{"norm_place": "pre", "norm_eps": 1e-06, "rope_fraction": 0.75, "qk_norm": true, "weight_decay": 0.06, "lr_head": 0.00971, "warmup_steps": 548, "decay_fraction": 0.81, "batch_tokens": [8192, 16384], "train_tokens": 105600000, "dataset": "wikipedia_en"}
Each number is 128 + 24 x the weight over its row's rms, rounded and kept within 0 to 255. Layers, rows and columns count from 0. Numbers have three digits each. The size before them is the row's rms in percent of the matrix's.

# v: layer 4 attention value, 256x256, rms 0.0875, rows 203-208, columns 0-255
# o: layer 4 attention output (transposed), 256x256, rms 0.0837, rows 203-207, columns 0-255
v203 092:139087151174131166137122070119127104128132168187113097176141169114125109175145156158148153168165096124189134078169103146158160163126127180129129107128135124146131111114167114180141118145107135129131126115155134143122130118179120144111127148164127119104131137137126113135178130176137143137101185162134143116123091129099120137109066135128155130141101136166144099133138112176150126151106113150117098113180157149132113069096097085102139122171127130133148124115129156116112112144158152093118156168142124131107126130133117132137152103134125116132172103145155165113118148125121141139115142124121075147153118118104150122137133111123124142102132150099089142120098119141170140123120118085145095102128122126125147140151143154172130146092105181139105130102111117084136122159136126
o203 086:095113102139131091137137137128111156165081093086123123135124112139139139137116118112093128111061110166115134098060118127109146112184097121140141097103133158117104134092112120163146138157144152125131134135118109099125119156083177148165144120111100132149141126152112160132133131107131126143155144105092156149177127110158080121146159138120085142123134099157138168141131122123104092090105138110147157124112147129135169137147159141138120139097197136126122120150113120136127114127116107118111131140122123124134109150178125143106109120114145149141088183102150135114130105150121146124073139085120181185074118153139119151109112101155144104151121141167154133115108121137092092098095160105095107132106103085119122086121111140089153109144162111132115064088137131142152124102127128
v204 089:132187107157133093147157118136119159157149170121115115155138155146091112179150139135128150160134072099121170142141093127144128132132149104178114163121142132168110110181143135129144136124152120104141133139135165147114129145100137151096133164150158137120135168118121100116195093126122138156160110126119173073126157142102120137125109117157136157170117136140161145113125130133140133149101151124141126180136136111092110139141108081158131167153154137101138100154110112130118132137160164142125155145134143123112130112124121109136115108105116147155151138156149174080156125142140113096104097151080123139146094132117152156142149142119122107173107181121119159135145107137121110122110120129129101106118181195102165113190151143152108180126101111100159115097140149099153139127100103
o204 082:129081144126172123059135103118096103181141138130103117114122102162139115083131196135116090105095159137147132101101126151137167140155132113122112137142113150088137163109111109112172128125146095115127127112129175121144141140045119161149178132117137132166152096129114139121111088123068128151161159082083156103138105155112124129141141124120099146117161110114140155138140106108104128103108154104133132134152132140111097102126162126110113114142197123141113098161124116161110111125105119137115161124138145133162129162146155159114126122111102167149136105085149141120159158099087161153144129101138123150138132140120145141133109170084117156129137109134157148087150136133119166145124124144140166115170134091104111132094141118102129094162122079151117083102131134150122112117135113
v205 083:096153150115126128135127137103120196087139065131126146124128066064103095103116118126127122128129137136170101126112141126148127187138142149100138118124109089143102134063126128156110154125113146158123136117127098162139149130110111152138111097109121118137115138101152136141089126127151111123181145117149113128160209098128122104103170139085166116126137102135131126146128118143137115122118108132113197082096175104096173070123108157132116118126108146124105130104123113129111156101130120131133108118124144087134100114086125124126144121128107175118117182110149154136126120131148085136125154091103145141107136138129093082130139110132146138122144134107115122130095130092084149144110103134090153158102137096141122073157124130117147110106181124123133082115139110158126108118118083
o205 086:148148080110135134154148133119157106084119122146166130126119181128124153154147106102143161164083130111110171109129132077149086081105134133136122138135126150152145136143132127137111130127082147103112074139156100128139136101173186101112082164138131120071074172126140107105118139121126162087069124149097146142123099109171133142142119126121139088103108150128103107145118155110181155171132127110056144145174134153150111153122123140128143146135051102120130115098145121116146120122090131139132122130160132118120140119159123126129122128144141102129152149123079156129109134105105118183128150133161149115119121123157114100141112115117136087121126131154148171136106111149127162112139152100133131145131138137129172143105122116135115148104100148123135187160106129136109192117125137
v206 089:159133134155145114124180098075104141113108113116132097134120180117108157154105152137132116126143140134087092121157136114094128105135119101144116131103124171121137126146119137081131137132150110118132135136152129139145127116188133109072158142114108155087146114151099091121090146139117143116169085108096147106076152112118120129111140122077155094135133161139142126109134090138131142135139090144120114137114151127138164133138083147181156123123138131129143097138120131102109080136131110132105061146124156131094121137100152086117128119114135157168147161119110105137177134157190112114131146110195160144137124109132122137125169140140122131112085164154173122117124124116148097119105134135121114142180145168116108096135152071114127103182123131126184149136153118129109137167129078
o206 089:116124123138101156114133126156116131149150108150142150153141096145122101129146138100136131129126131123171174086115143157097119189158146124087128121189157115116069122100125141136122092114188140166124145182149148130107159186085104130162120121135131090164129157119141110118128098137155147149162113147153116143154120161081195142122129105135103137139099124102155130121124108125141120152132159136081156096124145156118084121136158086151164167120107119171121155131126159197126169125154178143127180145135133139152143099117128134122118114092118148083130111140137126133113136132101145162167125151085149116162133137165155166113116139094150114140137102134114138126169138132075193134143121131114150150137174129116129139117115136109121141139140121161144143144118167128113118127131138
v207 102:125120142164123078140105138123153133134109091073136124122124089137162156095136141108135138129124124107078140142100147116126157130139132121150094106131137131137180119114118121068145117108135093093142100119096149138170138098131093104158127141138080107133140137115136135115167153114144128130174095094115090103131155201090121123118155084119150111160091126141141122144114105137149148116173134132115080173137095162129124160119094164085105124128146121113181128138117152109138085133124133126150101103116112157108173163122157116087103162143142102114108109135109146126157085124121125106149107169095132135140168096139152146142169124129105093143101139105131110141143137102096082113152152091125134129157138187101117168170130100120113125160113137111177141149109114119084134139118108
o207 093:141118137112134146118139098121113146127139158183099141133110118107084085158156103165084105151155143138152126125164120103106165161102116180147135147123134109143096141114155155136095090108106144157102128127139090105154127145104137137098133099133150132130156109129121136144089128174141108107128144133167118176125129095132117114122119152142145130116131169153108155142141116135130127152093132132219133157118128072151117111083111103121160161125120121141095112128135128161113149122136149126108169084151162118148114121121089086108157121126097143130124079126103094121106140126113083112172102111127107118115099149114089156112104128152149157049144124118077121084105128116139176110118086126161109140116146143126135121136143143188113137119127170137086161158172131133124119129146143
v208 091:123151133170144133132146105121112163155151134125134120158150163091170122156114133161137117128138111122145140131142090128159175141125132083141129149130177117133102111149146098168119118148133143125121106145156110156089139120089142129130113188143125131101134153107146125106162105144146128146146120165118172082109130142114108118127072147154131144172129112138132117124105168136160127150113119108124113158143115085108116108114119128092165127160144118128057131123142083117134132137137121114122116141110111129159130187118105104160128104125145110128178194110141156123152116126149133127105098112092136165145152139126122145153158127140074119122121155129060137131090127125116138122133123124107081146124143177129158163177107139150121154119071099127085075069168124086135118098089120